Part of a small language model's weights.
Architecture: RMSNorm before each block, rotary positions, biases on query, key and value, tied embeddings.
Training: a variant of SOAP for these matrices, 795M tokens, 6069 steps.
Each number is 50 + 12 x the weight over its row's rms, rounded and kept within 0 to 99. Layers, rows and columns count from 0. The size before them is the row's rms in percent of the matrix's.

# layer 3 attention query, 320x320, rms 0.0868, rows 33-40,96-104,160-168,224-232,288-295, columns 64-127
110:15 58 46 51 48 58 30 52 39 61 36 72 55 19 58 41 53 43 34 71 41 51 59 60 66 51 60 39 35 38 48 47 47 32 40 35 51 36 76 33 39 65 45 71 43 41 45 42 56 58 39 41 43 64 48 57 38 56 54 51 62 43 66 55
116:44 49 61 66 38 51 51 64 51 46 45 69 52 36 53 37 56 55 44 49 42 42 39 40 60 60 54 48 51 33 73 43 59 33 62 29 61 56 55 50 53 41 40 69 61 52 39 62 41 45 50 76 39 41 53 64 53 58 52 39 38 55 62 51
117:62 48 61 49 60 39 69 48 53 74 45 57 42 51 53 70 71 58 44 39 56 72 45 65 57 46 80 70 50 56 39 57 75 63 38 41 45 39 30 42 61 82 56 45 54 41 43 37 58 47 63 50 41 54 65 52 70 80 57 65 43 56 56 44
114:61 63 61 66 53 53 48 36 59 49 46 53 33 58 34 50 50 46 34 31 54 43 73 36 46 42 27 48 47 60 37 33 45 65 42 55 40 41 25 52 45 36 47 55 37 75 62 61 46 54 48 75 40 66 53 32 57 53 40 63 39 77 47 31
115:67 51 58 36 42 58 44 64 51 36 48 41 29 50 59 38 72 49 42 66 29 63 43 51 53 46 63 44 56 48 43 66 54 59 53 76 50 50 65 55 37 46 35 69 48 46 27 33 65 49 50 74 56 55 53 67 41 61 46 62 52 37 55 39
118:49 57 52 51 35 60 67 52 46 48 53 50 49 53 37 55 35 31 65 57 56 50 50 36 79 47 46 29 54 40 42 71 35 46 56 61 46 60 36 59 61 67 50 61 44 39 52 62 29 39 44 52 48 53 57 33 54 69 51 43 49 41 64 52
106:65 60 58 59 42 43 42 40 43 41 50 52 69 54 21 58 46 49 41 59 58 64 26 58 30 40 27 59 62 47 64 41 59 43 65 57 56 58 48 50 40 43 65 44 51 36 30 44 52 43 34 36 35 56 57 71 46 30 38 55 51 33 41 53
108:45 44 52 41 64 64 48 63 49 55 51 52 43 41 62 46 44 27 42 44 55 64 60 49 49 65 59 41 28 47 55 50 30 35 36 57 46 66 66 43 56 61 56 43 42 48 45 49 28 49 42 31 50 43 48 46 44 84 32 24 50 44 45 55
112:48 60 46 56 75 49 52 45 29 67 36 52 51 63 27 59 36 71 49 55 56 52 57 29 67 63 44 48 42 54 39 52 56 35 50 45 43 50 46 39 63 47 37 59 48 30 36 52 74 34 42 78 41 49 59 52 44 56 56 52 22 41 71 60
122:45 60 34 47 50 53 37 35 33 32 44 29 50 47 67 49 57 21 61 60 27 55 60 56 54 48 58 49 57 31 54 34 49 60 72 83 60 49 49 37 47 46 54 42 40 44 53 45 49 58 51 47 43 78 45 24 54 48 48 58 36 54 49 30
113:40 73 36 40 49 62 62 45 55 40 60 71 39 44 47 67 41 65 54 71 48 32 52 39 48 45 60 45 58 55 50 79 51 31 35 41 60 53 75 44 64 58 29 37 57 35 61 52 45 59 51 50 60 61 78 58 31 44 37 38 48 55 61 28
107:52 74 45 55 47 52 83 43 54 72 45 46 61 22 59 65 48 42 51 55 42 54 23 52 41 50 36 57 57 48 68 52 60 67 44 71 51 53 57 39 55 69 53 56 50 47 47 39 59 38 57 36 38 26 33 69 64 43 51 59 44 48 47 54
122:60 56 54 74 54 44 70 36 46 60 41 33 41 47 59 45 65 51 59 32 59 58 51 50 60 54 60 55 59 36 68 65 37 40 58 55 73 45 60 47 62 25 58 72 35 40 34 47 51 36 54 18 32 47 71 40 27 49 54 54 45 49 58 28
118:51 44 37 58 70 49 37 37 25 55 32 55 32 57 75 27 62 42 59 58 22 44 64 54 38 51 43 42 62 36 48 39 52 49 51 55 62 61 28 59 46 48 61 55 30 51 72 60 52 70 47 38 46 53 39 48 67 61 47 82 55 47 52 45
114:52 57 73 56 54 67 49 53 50 33 28 51 57 50 40 54 43 64 41 71 46 42 35 28 56 43 40 41 65 32 34 69 29 36 72 71 64 55 47 77 67 53 43 25 47 49 48 50 32 59 48 49 49 51 46 53 50 58 48 51 57 42 32 66
114:65 56 63 56 36 49 36 52 73 51 54 54 49 58 46 26 49 36 52 39 33 71 48 54 25 55 68 36 42 25 41 31 43 47 58 89 37 53 34 53 47 37 59 46 55 29 60 55 67 45 48 51 37 60 55 59 53 53 77 37 54 62 24 45
117:38 43 65 58 45 41 63 62 64 58 61 50 66 61 59 40 17 44 69 57 55 52 44 51 40 50 55 50 43 68 52 59 58 72 69 52 62 39 64 53 47 41 59 46 64 39 42 38 58 36 51 41 48 33 53 67 62 58 68 44 64 70 39 47
101:23 56 48 56 66 52 53 63 50 43 62 66 43 41 61 47 61 42 60 50 35 50 68 50 35 44 45 45 40 59 27 20 42 63 47 59 35 62 47 31 59 46 61 65 46 54 46 43 40 52 44 39 58 56 39 59 57 44 43 52 26 46 38 12
100:34 58 61 49 36 59 46 49 35 69 41 43 52 72 55 42 59 62 42 40 61 58 33 68 58 40 41 31 59 44 79 58 46 66 54 53 55 37 46 43 44 65 65 67 36 62 30 34 31 51 56 43 44 53 33 70 48 69 60 51 43 43 40 31
091:54 50 56 32 44 53 34 20 33 47 49 57 48 54 43 48 60 80 35 39 49 37 46 32 53 47 57 58 54 58 37 55 52 34 46 33 57 51 44 60 34 62 72 54 43 45 44 64 37 45 41 25 50 39 57 46 57 75 49 64 55 59 54 35
098:48 37 42 52 35 28 56 50 36 61 66 47 48 73 37 38 44 47 53 64 54 48 21 74 55 43 47 49 56 57 53 76 55 59 55 61 55 63 39 43 82 57 33 41 48 59 70 58 49 67 57 35 37 59 49 46 61 37 38 42 63 40 58 54
098:62 61 57 50 56 44 52 62 47 54 41 55 38 55 51 51 60 57 50 55 40 53 57 37 59 51 46 41 52 30 52 24 52 44 51 63 61 50 53 25 26 61 53 52 69 48 74 53 52 41 50 42 53 38 52 41 42 82 56 60 38 38 58 36
098:50 36 54 67 48 35 51 68 76 38 42 25 56 43 59 38 54 37 71 53 21 67 59 51 43 39 74 47 43 42 59 49 42 59 42 54 55 42 65 63 35 35 44 41 69 46 58 52 47 46 70 45 40 40 65 31 62 51 67 58 53 67 59 36
107:51 55 59 43 48 63 53 61 47 59 35 50 33 39 30 52 32 30 55 69 60 64 49 72 66 48 70 51 55 41 39 54 44 53 63 53 40 83 36 58 41 68 52 46 46 66 56 71 45 70 60 46 59 39 56 55 30 53 56 42 55 44 67 33
100:51 47 37 68 42 56 57 46 68 57 53 42 46 73 45 53 57 46 56 41 45 42 50 43 65 70 58 40 52 37 57 58 58 55 77 73 45 62 51 43 45 73 52 73 48 55 50 54 58 57 63 43 56 50 57 55 36 61 48 61 80 43 37 74
093:63 52 48 54 52 49 51 60 49 30 64 20 80 60 58 51 41 48 28 41 48 60 42 39 28 66 44 34 55 54 50 48 47 67 45 44 52 43 53 46 87 48 60 42 41 42 32 42 55 53 27 47 25 78 62 76 55 52 54 48 49 38 53 51
105:58 26 59 64 45 36 57 59 50 76 43 50 75 56 50 73 52 55 55 39 55 70 72 51 55 25 50 51 38 54 30 21 43 46 59 58 16 46 47 58 37 57 56 44 54 49 66 43 44 46 42 66 38 56 57 57 69 56 47 45 51 55 50 33
109:58 24 57 47 55 64 39 52 40 43 47 56 62 50 52 47 52 36 33 62 45 60 63 36 74 56 34 47 40 61 49 58 48 55 29 62 47 41 63 59 57 61 57 56 64 59 38 51 55 63 53 59 31 77 41 68 53 50 46 17 56 52 40 43
104:56 39 51 54 48 60 53 54 49 56 47 56 58 69 35 40 53 53 45 57 45 61 51 58 55 51 51 54 40 59 38 77 43 63 49 66 58 35 45 53 38 35 55 59 29 54 65 28 67 64 50 57 53 33 73 35 65 64 86 33 55 48 61 59
114:72 39 67 38 47 52 58 61 33 49 52 40 61 49 51 31 28 33 52 45 65 56 71 54 61 31 39 67 40 56 40 20 58 50 36 57 43 54 35 48 51 70 54 40 49 55 63 57 37 53 48 56 46 32 39 51 63 68 71 26 62 56 51 56
104:47 63 24 74 71 62 59 47 56 45 49 32 41 60 29 45 62 42 39 45 43 73 59 71 44 66 50 55 61 38 49 54 48 55 46 49 42 28 46 67 61 36 47 34 55 52 51 56 50 64 57 57 26 66 49 71 44 69 35 42 43 41 56 39
110:62 63 54 46 51 57 56 62 59 58 38 57 60 58 74 55 54 55 46 55 56 38 64 39 45 48 52 48 51 47 57 51 70 32 54 67 60 36 40 31 45 46 52 57 47 48 44 25 57 38 60 40 41 52 60 76 50 62 54 54 58 43 70 44
110:70 53 55 54 40 65 53 46 36 22 40 44 36 51 69 55 49 31 43 52 48 37 35 39 62 71 55 44 67 45 34 54 27 28 58 58 70 46 53 46 57 64 50 57 46 46 46 47 48 47 41 72 54 40 68 37 60 44 49 52 35 55 49 56
108:58 49 56 39 47 45 48 47 72 42 58 44 69 36 49 35 36 23 46 47 33 50 59 63 36 64 36 64 70 48 60 43 72 62 42 36 49 46 57 43 52 55 47 57 47 39 53 49 48 48 60 40 41 39 51 70 58 49 46 44 52 55 34 49
111:67 47 49 35 62 50 58 59 53 36 55 70 57 41 58 51 65 54 48 54 54 65 58 31 56 53 54 47 43 51 46 28 40 49 56 53 49 26 70 48 45 42 38 74 76 33 48 34 24 56 49 47 26 63 38 84 55 50 24 41 54 47 62 54
094:40 52 37 40 49 54 43 56 56 45 46 64 30 65 43 24 41 52 57 72 49 69 40 45 31 59 27 55 58 61 53 59 45 38 72 57 65 57 52 45 55 57 29 54 47 45 59 50 50 51 61 67 46 45 56 43 48 57 37 64 57 52 47 33
098:55 42 49 27 53 63 63 61 58 37 56 44 53 64 56 69 64 68 50 69 49 46 60 51 53 25 56 56 58 56 76 47 36 68 61 43 41 69 65 55 52 34 30 17 65 62 33 54 54 58 60 35 39 63 48 43 55 35 64 52 58 34 52 37
085:38 41 66 70 63 40 61 59 32 50 52 46 42 51 62 51 48 45 54 34 57 57 44 57 49 54 52 53 53 41 68 46 70 52 42 56 28 56 49 36 53 35 47 32 44 59 45 48 69 68 47 54 50 48 62 42 51 48 27 46 38 53 58 61
091:41 51 37 40 53 59 26 49 59 34 44 46 50 64 68 58 46 50 39 72 48 53 43 43 45 68 32 50 39 89 48 54 51 41 45 40 47 56 48 38 30 55 65 46 44 57 61 59 58 47 48 38 45 42 45 33 33 44 39 61 33 51 43 72
097:40 30 42 35 55 31 49 50 41 79 22 38 47 39 38 50 34 44 31 37 72 51 56 56 56 51 58 44 46 42 67 55 61 61 65 71 44 33 65 51 42 59 40 46 54 57 24 46 30 67 62 44 65 53 50 38 24 57 57 24 57 56 38 72
093:57 69 54 56 70 51 68 53 69 46 55 23 35 41 61 62 66 56 40 50 50 72 46 63 73 34 64 56 47 43 38 41 31 46 51 58 35 73 35 67 56 67 52 46 26 47 62 56 53 54 61 80 48 66 58 61 42 71 44 53 40 52 67 59
100:42 44 55 70 28 49 51 51 44 50 59 56 41 58 47 51 43 42 69 44 55 60 56 71 36 63 52 61 54 50 57 59 41 34 39 55 32 66 45 51 57 69 28 42 47 59 32 58 41 63 50 53 32 60 55 68 50 54 43 46 71 52 52 50
095:44 43 41 52 53 50 46 51 50 31 61 48 56 44 43 54 44 59 58 52 70 62 43 51 52 41 63 38 68 11 72 37 33 49 37 42 37 73 52 45 59 37 61 45 52 68 46 53 42 48 52 45 49 55 38 54 60 47 60 60 29 49 39 51
# layer 3 attention key, 64x320, rms 0.0843, rows 32-39, columns 64-127
101:61 50 40 26 37 48 52 35 61 33 21 76 60 20 61 58 42 58 49 57 53 37 34 29 30 39 43 52 78 49 59 52 51 57 62 60 58 60 48 49 55 59 89 53 44 47 57 41 55 49 59 51 56 36 47 43 57 56 53 55 49 53 35 49
106:59 57 69 48 57 38 49 62 42 45 56 44 50 57 59 58 71 63 51 69 51 44 47 46 45 44 50 41 45 52 60 36 53 53 44 49 51 49 47 39 56 33 63 45 63 50 52 49 50 30 35 53 46 56 63 27 32 68 45 53 39 51 59 56
113:28 58 52 61 51 51 46 85 44 68 61 40 57 36 62 44 42 45 31 81 46 58 65 50 69 59 35 48 45 64 52 29 58 53 57 47 64 42 37 31 66 60 58 69 66 34 37 53 60 56 54 66 38 19 56 56 73 63 69 46 56 46 60 71
103:22 55 49 47 61 32 57 51 31 54 34 63 50 61 73 16 48 45 63 31 54 68 54 56 65 54 42 58 51 46 42 32 67 25 58 57 46 54 46 32 54 71 57 77 49 71 50 54 49 61 44 53 54 71 37 56 54 59 49 69 36 45 44 58
107:42 63 41 48 68 30 73 47 40 55 49 37 51 34 50 52 39 67 46 72 59 43 52 50 48 56 34 38 59 64 41 59 62 47 31 73 47 53 40 55 59 44 52 64 49 41 47 20 37 52 47 63 42 60 48 53 56 47 57 47 77 34 66 55
099:31 71 33 59 59 59 23 48 61 40 40 54 63 60 28 60 61 56 33 47 57 44 31 66 61 60 53 60 49 51 45 51 71 52 62 51 49 38 57 39 45 45 43 45 57 25 52 47 53 26 54 76 38 45 55 62 38 47 51 63 57 54 63 27
106:51 48 68 42 61 44 58 39 40 47 40 41 38 32 44 69 60 54 60 47 54 52 47 38 70 40 61 24 56 60 39 60 49 86 38 30 39 45 67 58 66 41 76 50 43 49 45 46 31 36 58 61 61 56 58 36 52 47 47 70 49 54 57 67
102:31 76 48 62 57 54 49 42 52 46 50 38 55 43 51 45 57 42 52 42 48 58 60 60 34 32 53 81 53 39 36 50 61 39 65 53 53 49 39 49 41 58 62 45 64 32 42 63 44 40 45 36 31 27 47 55 49 39 43 60 60 37 70 50